Weights of a small transformer language model: width 96.
Each number is 50 + 15 x the weight over its row's rms, rounded and kept within 0 to 99. Layers, rows and columns count from 0. The size before them is the row's rms in percent of the matrix's.

# up: layer 9 MLP up, 384x96, rms 0.205, rows 315-360, columns 48-95
# down: layer 9 MLP down (transposed), 384x96, rms 0.196, rows 315-360, columns 48-95
# gate: layer 9 MLP gate, 384x96, rms 0.202, rows 316-361, columns 48-95
up315 095:62 50 62 23 55 53 35 46 76 58 52 54 42 42 20 47 54 29 65 54 34 44 34 58 56 74 54 25 64 49 54 47 74 31 74 48 13 52 47 62 47 60 66 42 40 63 47 54
down315 098:30 60 52 62 68 40 64 56 37 68 68 35 36 60 54 23 46 43 79 45 35 20 31 51 56 64 66 61 40 32 46 68 63 75 58 49 71 42 51 68 50 83 53 46 52 62 53 65
gate316 109:45 51 34 35 42 45 72 47 06 72 75 54 76 36 46 64 50 87 37 49 55 72 46 79 46 42 57 66 61 75 61 47 48 41 51 35 48 46 52 45 37 53 41 73 42 45 63 62
up316 112:58 67 48 15 57 56 32 51 36 46 43 16 65 49 80 53 45 55 37 39 21 63 20 34 30 66 43 33 47 67 43 68 33 61 63 45 76 40 52 64 46 33 54 49 60 58 41 64
down316 103:68 47 59 71 55 34 44 50 49 68 61 52 42 48 44 27 53 54 68 62 64 55 85 65 60 60 57 69 23 70 70 40 21 33 60 22 53 45 81 57 55 67 53 64 62 38 54 54
gate317 098:52 57 49 65 58 40 60 57 54 45 43 28 28 37 33 54 44 49 53 54 52 79 68 16 49 85 80 40 44 50 55 64 55 55 68 69 56 29 61 70 26 67 51 57 40 62 72 63
up317 102:41 60 46 38 50 63 67 67 32 61 33 60 20 62 47 27 36 33 43 87 66 56 62 55 57 32 51 32 55 48 56 57 50 47 52 61 21 28 35 66 18 59 35 61 68 54 42 45
down317 100:45 43 42 68 57 68 46 59 30 55 61 54 61 54 44 38 31 76 58 34 57 24 32 59 60 26 51 64 45 46 34 66 77 65 62 24 49 37 89 36 56 32 54 44 48 44 00 41
gate318 094:46 07 26 59 52 59 76 50 54 57 38 43 61 30 40 42 65 37 49 28 46 40 50 45 51 53 53 57 33 42 16 19 93 39 83 52 58 56 75 63 67 55 47 69 52 48 52 31
up318 092:58 59 28 45 36 29 51 51 49 38 46 51 68 38 44 50 50 65 41 71 46 30 49 37 50 47 65 64 78 58 30 53 54 52 56 35 45 39 22 30 48 68 67 49 28 42 74 30
down318 096:36 65 45 65 64 38 67 67 52 58 35 75 40 43 45 55 70 44 41 41 58 40 47 26 74 34 28 62 52 65 24 44 40 42 46 37 37 67 31 70 22 73 39 47 53 56 42 53
gate319 097:33 55 51 20 64 48 54 46 45 48 42 57 47 59 57 71 40 54 65 69 41 59 54 48 36 65 52 56 70 68 57 32 67 83 43 54 44 48 12 33 58 41 49 69 22 80 58 71
up319 098:57 16 54 39 69 33 59 71 53 48 69 39 44 30 22 29 35 46 33 42 51 72 51 45 36 61 54 73 16 52 33 24 57 32 56 57 82 71 73 51 40 47 54 54 31 56 52 34
down319 095:56 42 53 59 55 55 21 39 31 56 46 71 22 84 43 46 32 77 39 42 23 16 49 38 63 79 64 50 45 62 16 28 44 68 82 57 60 79 47 54 51 51 49 59 62 26 54 81
gate320 100:16 31 79 42 66 69 66 50 87 38 43 48 66 82 51 67 44 40 43 52 33 44 16 63 34 30 68 46 28 54 28 62 71 21 51 15 41 53 48 54 58 55 21 68 58 35 51 53
up320 098:49 52 58 59 47 43 57 77 72 57 57 62 36 57 52 51 53 72 55 55 62 59 21 38 60 64 40 44 53 39 27 56 53 57 49 32 55 48 52 81 63 78 86 67 32 85 31 42
down320 099:48 45 78 33 71 60 13 38 61 33 49 60 44 69 48 55 36 38 55 69 26 09 13 54 56 38 65 60 52 32 51 46 66 65 66 44 61 81 39 51 34 32 26 47 60 65 65 38
gate321 093:55 70 65 61 58 43 30 49 38 63 74 23 30 28 66 48 36 81 54 52 67 42 38 57 52 46 63 81 31 48 79 59 36 51 26 57 45 80 52 50 46 65 53 67 16 51 62 73
up321 100:29 68 40 47 45 64 55 51 67 38 59 29 63 67 50 75 35 44 19 48 65 48 56 54 48 43 58 59 80 34 81 29 56 48 27 49 22 25 49 79 66 38 46 33 57 52 55 29
down321 101:65 58 50 61 29 62 47 55 55 49 44 67 52 66 37 68 49 35 79 69 45 43 57 88 49 39 55 35 21 44 42 37 69 24 21 55 55 27 61 50 63 48 43 68 98 74 46 58
gate322 097:67 28 41 27 37 36 57 48 31 66 53 55 38 36 47 56 53 58 48 42 54 53 62 42 59 39 50 31 62 40 22 55 71 51 99 50 70 79 43 64 36 46 64 53 51 42 35 44
up322 098:37 82 38 36 66 56 53 60 73 18 42 33 37 58 82 57 44 40 82 69 49 56 55 43 43 42 60 74 52 32 25 46 32 51 53 42 41 29 56 36 67 69 80 49 39 42 41 62
down322 100:71 41 48 66 43 44 50 59 36 95 68 71 45 61 64 28 43 53 38 51 74 26 59 42 47 52 44 51 81 45 59 60 37 62 62 73 32 28 53 67 67 56 33 38 19 51 67 30
gate323 106:73 61 40 33 41 43 50 55 27 77 48 39 65 64 57 57 52 46 30 41 50 62 75 54 35 35 44 53 49 50 33 86 82 47 47 75 44 36 65 30 51 48 39 63 40 34 49 47
up323 109:57 53 46 39 91 62 66 46 35 40 67 34 54 39 38 58 52 39 42 42 38 54 33 42 38 61 44 59 50 52 74 68 66 52 22 38 67 71 30 75 69 55 56 36 55 42 35 75
down323 101:48 25 16 34 61 31 34 52 46 73 50 45 25 61 73 36 57 48 58 47 63 39 61 76 49 64 20 40 61 66 41 65 60 28 68 57 65 62 44 53 68 58 49 29 63 50 39 45
gate324 108:46 44 65 43 67 44 57 50 22 55 37 30 56 72 56 48 42 73 44 32 33 57 54 78 48 64 61 45 34 22 55 45 52 35 70 48 42 41 43 41 41 37 47 56 38 76 67 35
up324 105:53 39 59 58 23 25 54 31 40 45 37 39 33 37 54 53 32 50 58 28 47 28 54 39 65 34 26 58 49 32 66 57 66 26 32 53 51 68 39 30 35 56 48 81 86 52 31 38
down324 097:65 88 50 33 37 47 38 33 69 67 48 53 53 59 62 56 37 46 82 73 51 48 45 57 63 35 37 51 51 57 45 44 56 76 35 51 55 32 40 04 41 52 45 45 47 59 24 44
gate325 104:57 66 70 53 50 43 24 51 45 70 68 46 60 56 60 42 31 26 65 53 39 55 48 45 37 26 59 42 36 65 63 66 41 56 55 50 55 48 22 36 17 80 31 67 49 37 51 70
up325 108:27 46 57 36 61 64 39 53 27 37 51 60 32 64 85 42 32 08 40 41 32 44 44 58 50 45 55 27 54 39 59 40 49 73 56 69 60 59 42 62 50 36 34 74 59 40 63 68
down325 101:29 44 56 62 55 75 71 24 56 44 65 67 58 23 88 79 58 71 70 65 75 68 50 40 60 43 74 75 45 84 56 69 66 35 46 43 58 54 58 44 43 56 36 45 46 36 63 77
gate326 091:11 66 54 49 57 56 56 82 52 61 59 64 46 34 61 42 61 39 27 47 39 86 42 45 39 37 42 46 28 82 68 75 42 52 31 54 31 30 50 69 31 67 58 53 63 30 45 52
up326 087:42 94 50 80 49 80 55 35 30 48 64 51 48 46 59 25 64 46 37 33 49 85 81 34 32 44 47 35 50 66 67 77 50 44 50 37 47 29 37 63 30 34 58 60 48 34 47 71
down326 090:35 14 41 41 60 53 63 37 45 37 67 35 42 70 54 56 58 63 55 59 70 42 51 49 46 34 36 67 86 64 45 29 59 19 59 86 48 64 66 28 66 20 35 59 32 60 36 34
gate327 100:51 36 48 99 44 52 47 46 54 39 22 39 59 67 28 33 50 45 29 31 43 37 74 66 32 55 48 57 65 59 69 83 60 41 61 50 44 55 40 66 45 48 55 56 69 67 31 40
up327 100:52 29 52 51 28 59 86 38 38 21 34 50 51 68 51 78 57 70 69 58 62 47 62 74 70 39 43 26 64 67 67 50 34 44 78 56 54 43 81 65 38 46 57 81 72 53 39 46
down327 101:62 60 39 49 42 65 63 48 55 70 44 43 50 63 56 50 37 55 70 62 47 54 81 46 21 74 27 53 40 64 38 48 55 51 74 38 48 41 10 62 40 57 43 51 34 23 37 41
gate328 106:67 44 46 43 44 41 81 55 65 60 63 52 55 44 53 87 54 47 76 46 35 70 73 63 51 44 40 51 60 43 52 47 29 43 57 43 28 31 41 71 34 51 55 30 16 48 27 24
up328 106:57 74 99 26 66 57 57 27 41 31 43 33 42 40 59 65 57 64 51 52 46 46 48 29 40 63 31 41 58 60 45 52 43 46 43 45 56 55 56 70 38 78 41 45 61 51 42 44
down328 103:49 42 43 52 28 35 26 41 42 45 59 61 56 79 42 52 42 51 38 54 22 45 62 53 66 48 53 42 47 44 71 54 43 45 43 66 36 49 59 48 78 79 66 48 48 63 76 71
gate329 100:49 30 36 31 37 79 47 37 65 43 50 57 58 35 70 79 49 48 55 50 21 24 68 16 50 72 42 40 63 56 51 59 34 48 48 69 31 72 55 74 55 55 45 51 41 50 61 40
up329 099:56 45 78 45 36 47 55 72 48 29 58 72 26 41 48 56 56 59 50 38 79 53 49 54 44 57 30 29 32 64 40 38 39 48 32 56 63 70 45 43 64 20 75 14 72 72 81 40
down329 103:58 44 69 36 72 57 50 42 48 50 18 46 49 27 39 49 58 41 46 63 82 65 49 39 53 46 09 35 37 33 67 58 59 37 42 00 61 48 43 58 43 45 70 51 48 34 64 30
gate330 111:88 61 55 42 44 42 37 46 40 57 53 28 30 60 60 63 45 49 53 52 63 68 55 08 45 60 59 55 64 45 63 59 50 49 68 62 46 57 54 26 59 39 64 46 83 35 49 62
up330 108:49 44 31 64 63 56 52 47 39 58 45 47 47 48 35 23 54 61 42 42 45 61 83 48 20 47 56 46 58 50 61 50 49 38 65 40 21 79 58 57 44 41 52 30 44 65 70 37
down330 106:28 36 75 46 53 38 43 31 46 27 67 58 57 62 48 55 40 24 37 33 33 71 62 30 39 53 43 20 35 57 44 73 70 56 56 71 57 36 60 42 21 77 73 54 51 70 36 65
gate331 102:55 35 54 52 51 65 63 35 65 31 15 53 56 49 63 86 24 25 18 73 51 46 74 49 70 52 66 37 58 46 61 54 73 65 28 39 67 54 52 52 73 47 42 64 23 46 42 44
up331 100:72 49 43 72 53 34 52 38 56 74 54 28 47 31 53 51 67 85 54 48 54 50 50 60 58 25 46 61 50 51 41 65 48 62 51 51 30 54 23 42 85 62 31 32 55 38 66 48
down331 099:45 77 70 47 59 46 56 33 55 47 29 67 56 50 55 74 36 39 40 52 35 28 81 32 15 12 58 63 41 57 49 66 69 35 27 74 56 44 53 68 31 73 37 70 30 54 70 47
gate332 097:55 55 40 40 65 69 07 71 48 48 62 52 61 59 69 60 24 50 50 32 52 55 55 76 69 48 36 65 60 36 60 46 42 45 46 46 48 34 47 51 55 59 75 28 58 47 54 52
up332 095:80 58 32 57 50 41 50 50 37 33 84 69 69 43 20 57 70 91 55 32 46 71 26 69 41 45 67 55 50 63 67 34 76 68 31 71 69 46 55 31 62 56 35 58 81 60 56 53
down332 096:50 74 55 49 33 52 56 33 54 48 69 36 51 45 60 72 55 43 47 81 07 69 38 36 33 44 60 44 37 64 44 58 64 83 72 38 33 58 51 54 63 45 51 64 52 62 50 55
gate333 097:72 60 11 56 20 29 31 56 58 53 14 59 60 48 43 41 43 58 31 34 49 40 55 49 41 43 76 36 69 15 48 50 63 41 60 78 32 44 29 63 55 35 71 48 66 52 46 48
up333 100:73 50 49 60 57 43 33 59 57 60 64 14 73 56 55 56 46 54 42 30 53 40 81 55 68 22 72 44 48 37 59 55 51 67 71 46 66 57 72 56 51 40 67 47 23 67 42 65
down333 098:58 27 67 55 42 57 29 38 42 29 51 52 53 59 33 34 40 62 72 52 61 51 37 51 49 90 25 61 66 53 64 40 58 25 49 55 35 61 19 82 38 52 45 59 45 34 53 71
gate334 104:63 34 20 48 61 63 46 50 39 64 66 61 37 39 51 65 46 45 55 48 29 57 74 32 18 26 48 47 25 76 44 45 58 69 49 60 55 51 43 52 56 71 45 36 33 48 52 58
up334 094:26 54 37 46 67 71 48 37 42 44 56 48 43 37 52 45 36 47 33 43 60 69 51 53 37 22 59 63 47 66 41 67 64 52 68 57 49 72 61 19 50 47 33 53 53 34 53 54
down334 099:52 20 29 42 34 61 21 50 42 63 58 51 66 74 49 45 82 69 48 33 26 46 49 29 46 58 56 24 68 41 61 46 35 43 69 42 51 63 65 74 26 35 50 54 66 52 53 45
gate335 092:51 31 42 63 79 35 62 61 77 51 36 51 43 70 56 64 55 43 61 42 68 56 42 41 41 34 39 57 33 71 43 39 48 49 37 50 43 45 57 71 65 47 60 30 62 43 40 40
up335 092:33 45 42 46 30 47 53 69 75 43 55 71 54 52 31 75 38 31 41 54 44 80 35 31 54 45 73 51 45 31 17 30 22 45 72 31 39 37 31 67 49 40 44 57 73 55 31 47
down335 094:59 53 58 50 35 57 30 60 35 66 46 56 44 49 55 66 37 53 65 61 58 12 51 67 51 46 64 54 41 94 52 30 47 54 69 32 77 63 58 49 23 42 52 46 17 41 48 47
gate336 087:55 48 57 20 12 43 44 51 90 48 35 49 51 18 72 46 50 54 38 27 35 36 36 37 48 50 60 59 69 50 50 73 34 43 38 33 47 46 44 71 60 70 54 21 73 46 61 39
up336 092:33 35 45 32 68 66 41 30 26 19 47 42 48 41 47 66 51 81 49 44 48 38 40 80 39 49 59 47 67 68 53 48 61 75 51 45 55 90 46 34 22 43 21 56 45 62 27 62
down336 088:56 34 33 52 42 47 52 52 47 44 38 54 30 43 80 73 23 42 41 76 66 24 44 33 63 53 55 51 54 25 63 51 52 60 38 39 60 44 51 50 67 36 63 37 60 69 73 42
gate337 095:47 54 50 40 39 51 48 46 66 43 38 49 60 21 52 61 43 47 51 54 28 55 43 38 50 41 37 56 52 41 29 67 48 51 41 47 33 59 34 28 53 71 45 70 57 48 38 37
up337 096:20 61 14 41 63 52 34 59 43 44 53 31 63 87 69 52 64 41 75 60 41 64 53 38 67 52 67 62 80 85 66 45 35 42 36 45 58 23 73 69 46 29 28 37 68 61 50 56
down337 095:34 54 63 72 35 48 44 27 68 49 36 34 32 44 43 65 54 53 47 43 74 48 34 37 66 43 66 72 50 45 54 21 44 65 50 64 68 74 63 24 39 27 77 54 23 15 39 57
gate338 104:36 38 50 54 58 51 40 30 78 59 61 61 40 54 40 40 49 47 43 39 54 55 40 53 54 41 45 28 45 77 57 62 44 37 52 59 65 91 53 13 43 40 46 45 44 69 64 82
up338 099:32 50 67 48 29 86 55 55 28 68 65 48 40 68 46 33 48 52 57 59 67 48 60 44 50 38 59 19 57 73 26 44 43 55 36 31 32 75 28 55 43 23 65 54 50 58 40 69
down338 101:39 38 57 42 53 50 64 62 48 51 51 60 56 57 58 17 56 49 70 38 34 48 62 62 36 47 44 56 63 42 53 54 44 48 75 60 27 25 74 61 58 37 46 41 78 26 23 64
gate339 102:30 66 42 59 55 44 61 38 25 51 48 64 48 23 70 53 26 60 42 60 51 55 49 35 54 73 52 34 44 47 57 58 69 22 49 46 47 88 64 60 37 39 68 53 35 78 56 40
up339 099:58 56 51 33 50 71 50 71 33 42 43 44 68 43 52 63 40 83 64 61 35 54 73 51 22 43 74 51 67 55 32 11 46 41 65 11 68 55 49 61 52 62 56 61 42 37 56 47
down339 102:49 57 56 36 51 51 57 34 90 53 38 19 46 51 62 52 78 46 47 54 32 47 63 79 73 35 58 51 60 63 48 49 66 53 51 58 49 47 38 31 53 51 30 56 31 11 33 19
gate340 106:61 14 35 42 48 68 34 87 35 56 55 60 76 67 35 58 42 49 46 35 55 31 61 32 82 56 39 39 41 47 63 33 44 64 50 58 58 65 54 57 24 73 26 86 36 42 54 56
up340 105:39 56 57 36 41 69 70 51 20 41 58 28 42 62 39 48 55 61 87 45 56 38 65 56 77 42 49 30 50 41 66 51 47 40 44 32 33 28 45 52 61 55 32 59 50 72 80 26
down340 078:44 65 40 54 47 56 38 35 62 64 47 51 51 56 29 53 33 54 45 33 48 01 35 63 49 37 57 33 43 75 64 49 59 53 37 30 40 51 73 39 56 35 55 38 59 52 22 60
gate341 102:49 41 53 54 65 27 58 78 30 78 43 39 28 48 52 62 29 63 67 32 44 46 29 46 45 62 34 55 65 65 27 57 23 38 66 46 04 44 63 33 27 63 51 66 55 57 55 50
up341 105:34 43 67 74 46 66 56 40 50 78 69 31 56 48 52 26 57 36 62 43 68 47 29 67 57 29 54 66 64 41 16 68 42 58 55 49 34 71 33 66 68 30 55 68 72 73 74 54
down341 100:45 74 41 76 54 67 25 42 64 49 52 28 36 66 59 61 61 32 60 50 63 40 48 48 56 46 61 59 36 65 52 39 28 73 45 47 38 48 72 51 25 49 60 43 60 41 43 64
gate342 094:81 65 47 24 39 60 55 36 57 52 39 69 80 55 66 52 68 71 50 52 56 73 74 49 52 60 64 64 45 37 48 78 46 43 39 69 66 28 71 78 64 75 42 37 64 35 70 81
up342 094:39 39 35 45 48 59 47 46 37 23 73 40 57 60 56 54 84 28 38 33 65 52 68 36 45 51 46 44 47 41 43 49 50 77 42 40 46 45 03 51 60 33 45 71 80 31 22 58
down342 094:71 77 60 58 32 53 35 53 39 40 35 44 51 64 71 53 47 64 58 30 65 42 54 62 58 56 66 55 52 46 63 53 51 54 77 71 27 41 71 67 40 52 48 75 60 50 54 36
gate343 107:39 29 46 59 44 84 55 56 32 30 58 36 57 67 62 83 65 45 49 51 55 47 74 51 56 48 72 56 42 53 28 57 51 69 49 44 47 49 80 33 53 74 40 73 56 59 58 62
up343 105:71 71 53 61 32 56 04 54 41 45 44 63 36 16 50 47 79 54 37 54 24 61 44 59 35 39 67 44 50 57 71 43 26 70 42 91 12 45 26 42 69 41 50 43 43 65 38 49
down343 104:33 20 54 41 77 40 60 33 44 66 41 56 62 52 34 56 41 39 62 56 40 61 75 34 61 53 80 65 63 65 54 60 45 37 52 49 56 69 58 37 52 64 49 19 26 29 65 49
gate344 104:20 53 54 58 39 37 36 38 59 39 43 42 50 47 66 46 31 43 45 53 19 44 44 61 69 29 77 67 36 55 76 56 72 64 60 67 45 74 46 62 35 42 25 72 49 42 56 68
up344 102:75 45 45 57 36 38 56 41 54 41 48 63 27 31 57 72 70 25 61 42 63 24 49 47 44 40 25 50 45 15 35 99 35 65 69 62 56 52 51 59 30 39 94 38 48 61 40 43
down344 108:47 84 36 17 33 50 70 24 70 72 51 63 48 58 63 46 65 45 72 64 68 47 37 61 60 30 38 54 81 43 46 40 72 74 36 67 54 45 54 42 41 27 47 46 77 33 55 85
gate345 098:52 69 54 46 36 61 70 34 77 35 55 35 23 58 33 29 20 36 52 43 38 60 26 84 66 64 36 35 58 41 70 59 70 63 37 49 59 53 63 26 41 39 36 41 40 65 66 54
up345 102:31 49 42 46 71 43 53 58 47 53 30 54 15 39 66 64 38 52 44 49 81 40 82 68 56 53 45 45 43 77 45 42 07 22 59 52 47 35 48 50 65 53 48 36 50 61 14 40
down345 104:35 45 54 23 56 51 33 52 61 11 43 39 32 35 20 51 55 29 49 48 60 60 52 58 39 39 46 73 71 46 15 17 70 45 47 41 67 75 32 38 55 25 79 53 53 54 36 53
gate346 095:58 34 22 83 48 47 33 63 43 26 64 56 35 51 32 72 52 45 49 40 41 79 72 66 45 59 60 56 39 47 39 53 35 49 53 52 27 77 29 44 79 56 34 72 42 45 62 48
up346 090:72 49 62 48 45 39 64 45 45 58 52 74 24 53 48 72 46 56 56 43 47 49 70 70 66 40 68 67 69 40 47 54 41 34 67 41 34 45 48 52 50 54 56 73 50 58 69 32
down346 098:51 56 62 23 44 67 57 43 61 49 82 37 32 38 50 14 47 40 19 58 22 35 46 44 45 56 28 27 78 75 68 68 56 47 38 65 39 38 64 45 53 50 39 43 49 46 55 65
gate347 097:44 32 59 49 59 48 35 48 82 53 41 24 39 54 86 58 48 24 40 64 50 21 54 71 56 39 54 47 35 50 63 53 39 72 27 56 65 71 66 67 53 24 55 31 15 61 49 33
up347 095:26 32 35 44 43 61 56 56 43 88 33 62 66 37 38 35 34 40 54 25 38 34 55 53 38 45 47 45 76 31 55 33 37 46 36 29 43 51 26 24 63 69 61 71 63 46 57 23
down347 098:48 37 36 65 53 30 60 52 61 50 49 44 50 67 72 63 53 46 50 48 46 43 41 52 67 36 22 40 82 54 30 19 76 40 45 64 78 35 40 57 44 25 57 42 33 55 45 30
gate348 114:80 40 57 59 44 47 68 52 61 88 79 70 44 34 67 50 52 49 56 55 49 56 65 44 47 56 40 39 61 34 49 51 60 26 53 45 22 52 26 54 66 59 53 40 50 56 54 56
up348 108:44 75 55 39 32 56 56 66 47 47 50 56 51 29 86 53 55 58 68 42 65 35 22 74 51 41 49 24 39 51 43 44 46 53 71 44 32 62 50 46 71 46 13 62 61 66 69 53
down348 106:65 44 19 58 72 57 48 46 28 78 53 54 36 67 51 61 60 52 50 52 73 36 31 38 60 18 06 62 55 40 43 61 58 66 61 56 49 47 40 32 68 80 32 26 64 50 69 63
gate349 089:36 44 16 32 50 62 51 50 58 39 36 38 86 50 64 83 66 47 41 35 62 40 40 70 53 78 11 67 66 42 31 62 44 54 49 45 22 55 53 38 46 44 42 49 47 34 29 51
up349 095:63 53 42 59 69 44 41 18 53 80 57 48 33 50 57 58 54 22 54 51 36 52 65 51 43 28 67 23 39 23 21 49 45 45 63 26 57 45 49 57 36 28 41 35 76 53 55 25
down349 093:42 43 52 23 53 46 41 49 34 48 67 47 40 51 85 60 43 50 59 66 68 49 54 75 27 23 56 25 35 40 55 59 40 71 50 64 70 53 47 63 16 82 45 43 61 56 57 48
gate350 098:45 50 46 38 26 38 46 78 62 47 59 58 23 23 69 49 49 54 39 54 39 47 46 23 57 61 56 55 62 99 53 36 50 48 32 19 72 27 42 16 43 45 46 60 78 40 71 67
up350 100:51 48 52 36 68 49 38 59 29 49 55 60 58 35 21 44 58 49 39 66 48 61 29 50 16 50 43 41 78 30 88 45 49 52 62 61 55 42 32 74 32 31 64 16 49 78 39 46
down350 093:42 48 61 49 48 55 61 55 51 30 64 43 66 60 54 51 41 28 71 38 56 30 43 38 66 11 64 58 27 34 27 67 55 60 47 51 34 60 25 42 40 28 49 49 37 53 61 74
gate351 096:28 48 61 68 58 59 37 29 39 46 55 52 48 43 59 79 60 43 54 45 52 64 76 79 44 31 78 34 41 63 36 39 66 32 58 28 62 47 25 52 33 55 41 48 71 39 51 30
up351 098:46 17 51 45 67 43 60 54 62 42 57 39 37 35 16 58 46 63 37 41 47 32 13 21 76 73 47 53 53 45 37 63 72 62 30 50 65 50 60 62 59 55 62 60 45 58 74 67
down351 105:67 42 44 41 61 70 47 51 51 50 43 59 40 58 48 99 51 42 80 79 25 44 49 39 53 29 72 45 59 37 35 35 64 69 54 36 60 72 25 63 72 54 45 43 43 43 49 41
gate352 092:57 09 48 22 51 56 46 24 53 59 44 34 45 71 64 63 38 29 43 78 34 47 53 54 54 30 67 60 71 37 41 41 53 39 68 71 41 70 52 55 53 32 51 32 42 61 48 51
up352 100:53 66 59 60 64 64 51 50 27 54 56 51 62 51 39 54 45 45 55 82 27 60 53 52 56 15 45 49 43 48 34 42 45 23 47 78 19 68 36 64 48 42 54 69 44 70 40 49
down352 101:26 52 52 61 29 39 65 48 82 55 60 54 32 42 19 87 33 72 67 46 52 66 47 52 32 62 57 49 54 53 59 72 50 39 48 31 45 21 41 63 30 30 43 55 56 45 68 64
gate353 096:36 35 38 45 37 57 41 82 42 63 62 51 43 36 48 51 83 60 43 48 56 62 65 50 40 39 67 50 34 48 53 64 53 55 75 30 37 43 51 50 63 20 17 60 31 67 62 42
up353 097:51 59 66 93 94 41 60 34 58 53 62 51 66 50 25 55 23 47 70 53 38 58 29 38 39 48 38 52 59 60 50 62 33 41 60 41 66 39 43 51 16 54 48 51 58 88 47 34
down353 097:36 56 41 66 46 19 47 56 67 70 63 38 27 44 53 59 58 45 52 40 28 36 60 45 47 75 36 36 61 50 75 42 60 53 37 44 58 63 71 80 52 81 47 65 48 54 41 42
gate354 109:58 19 38 49 42 37 60 52 69 30 48 67 51 32 41 53 45 42 51 59 50 69 51 46 73 50 41 65 52 63 35 52 67 29 38 47 56 47 45 65 58 55 11 70 68 87 53 66
up354 106:52 51 32 46 54 58 63 73 63 58 61 69 43 28 43 42 58 74 52 61 55 10 59 70 49 43 58 41 62 60 43 33 48 35 67 63 33 67 69 70 40 50 33 66 75 50 28 62
down354 107:50 36 43 47 67 66 45 51 34 53 45 46 54 40 38 62 47 51 58 48 99 92 42 45 50 67 42 63 60 52 85 47 57 39 55 61 55 33 63 38 48 53 24 20 26 61 63 24
gate355 102:45 35 58 45 35 63 73 53 56 42 68 61 46 36 60 73 43 50 67 60 69 47 45 55 71 48 48 54 66 40 71 55 55 61 40 52 46 57 54 32 43 66 62 48 42 47 29 56
up355 097:71 29 50 55 65 47 53 49 65 41 72 47 50 53 28 48 33 47 36 38 79 60 61 31 36 26 53 41 44 39 31 34 51 40 53 60 48 75 38 51 41 52 83 41 72 61 28 48
down355 100:96 41 60 45 46 67 58 34 56 63 61 45 43 54 44 51 34 65 62 62 39 32 66 50 41 41 59 42 65 56 21 59 43 24 38 61 37 69 37 50 64 68 63 71 80 40 63 61
gate356 105:62 64 51 59 34 59 47 35 40 45 48 54 39 25 70 72 25 60 78 82 48 28 19 76 52 51 43 41 48 62 54 62 34 80 44 33 29 38 63 46 25 49 59 36 68 44 62 51
up356 106:46 59 65 43 67 40 25 77 50 58 37 34 47 53 59 43 51 59 25 55 20 46 37 55 29 65 42 24 69 45 60 45 39 61 43 31 38 35 38 47 20 69 62 51 86 59 51 59
down356 108:60 69 61 65 56 38 67 58 75 57 23 25 37 77 59 27 60 67 63 61 51 34 52 48 42 58 63 34 27 38 60 71 68 40 49 67 55 55 12 33 66 34 41 59 27 40 57 57
gate357 090:52 53 40 67 55 78 52 61 66 49 57 76 54 60 59 40 64 62 63 55 73 71 53 42 49 56 73 84 51 53 51 45 60 64 56 37 56 50 41 42 00 72 66 61 57 50 38 30
up357 090:59 51 26 26 40 44 36 50 45 46 67 78 37 52 57 19 54 29 70 48 36 54 31 74 79 31 37 22 32 86 25 60 62 63 60 60 62 44 44 44 60 54 33 36 63 45 21 57
down357 093:72 68 46 41 73 58 61 58 68 43 70 78 60 42 60 66 50 46 33 51 51 81 32 48 33 19 49 60 63 57 62 40 51 69 53 48 33 76 59 40 66 41 34 39 50 63 51 71
gate358 100:19 48 46 50 71 58 48 47 44 67 26 59 62 53 56 44 49 51 49 39 52 43 59 43 30 44 74 43 39 66 62 74 57 42 02 35 57 65 58 31 57 54 41 62 55 74 47 44
up358 098:22 55 16 31 74 66 71 41 45 20 64 63 68 44 63 76 76 57 44 64 58 53 51 48 73 42 56 39 47 38 35 34 46 46 46 65 65 54 68 47 41 52 73 68 25 68 44 40
down358 093:57 80 83 60 02 40 44 49 69 53 49 38 47 27 55 16 28 68 15 42 51 50 44 61 44 73 64 41 58 39 40 61 60 48 47 65 40 58 59 68 56 57 47 24 50 42 60 47
gate359 099:66 32 36 57 55 16 72 66 47 60 63 38 59 23 38 55 44 73 83 17 45 46 53 53 35 42 62 62 51 55 75 64 37 37 46 36 62 42 51 38 61 64 54 69 35 39 60 54
up359 102:37 57 38 40 58 60 42 55 24 45 48 45 56 54 52 52 00 47 42 45 33 36 41 61 48 40 61 30 36 63 31 73 53 43 39 69 35 15 28 60 52 69 52 53 65 56 73 47
down359 106:52 55 51 51 62 49 57 47 31 67 84 31 52 63 29 51 45 30 53 59 06 58 49 57 19 38 72 51 45 56 60 29 31 50 52 53 18 43 39 48 61 47 52 70 54 54 42 40
gate360 087:50 62 48 71 36 60 62 30 54 54 64 30 53 44 30 35 75 39 40 58 37 45 56 46 40 47 38 45 78 25 60 54 08 49 51 57 34 49 30 51 49 45 21 66 34 34 42 40
up360 087:51 44 56 53 41 54 51 88 63 56 55 53 64 31 12 70 98 56 53 51 82 47 73 43 61 41 49 53 81 56 56 54 32 58 71 76 29 62 43 45 51 56 52 51 45 49 45 40
down360 096:34 64 32 30 69 63 67 48 52 58 55 59 50 52 14 66 56 74 46 47 38 00 53 43 59 53 41 54 58 32 21 72 32 42 50 38 72 46 34 54 60 67 79 48 72 44 63 34
gate361 102:26 23 66 45 55 65 29 66 52 32 30 16 28 48 42 59 43 41 65 34 36 43 10 67 48 66 34 74 44 38 61 49 69 62 52 63 40 36 44 67 58 65 37 64 38 65 38 76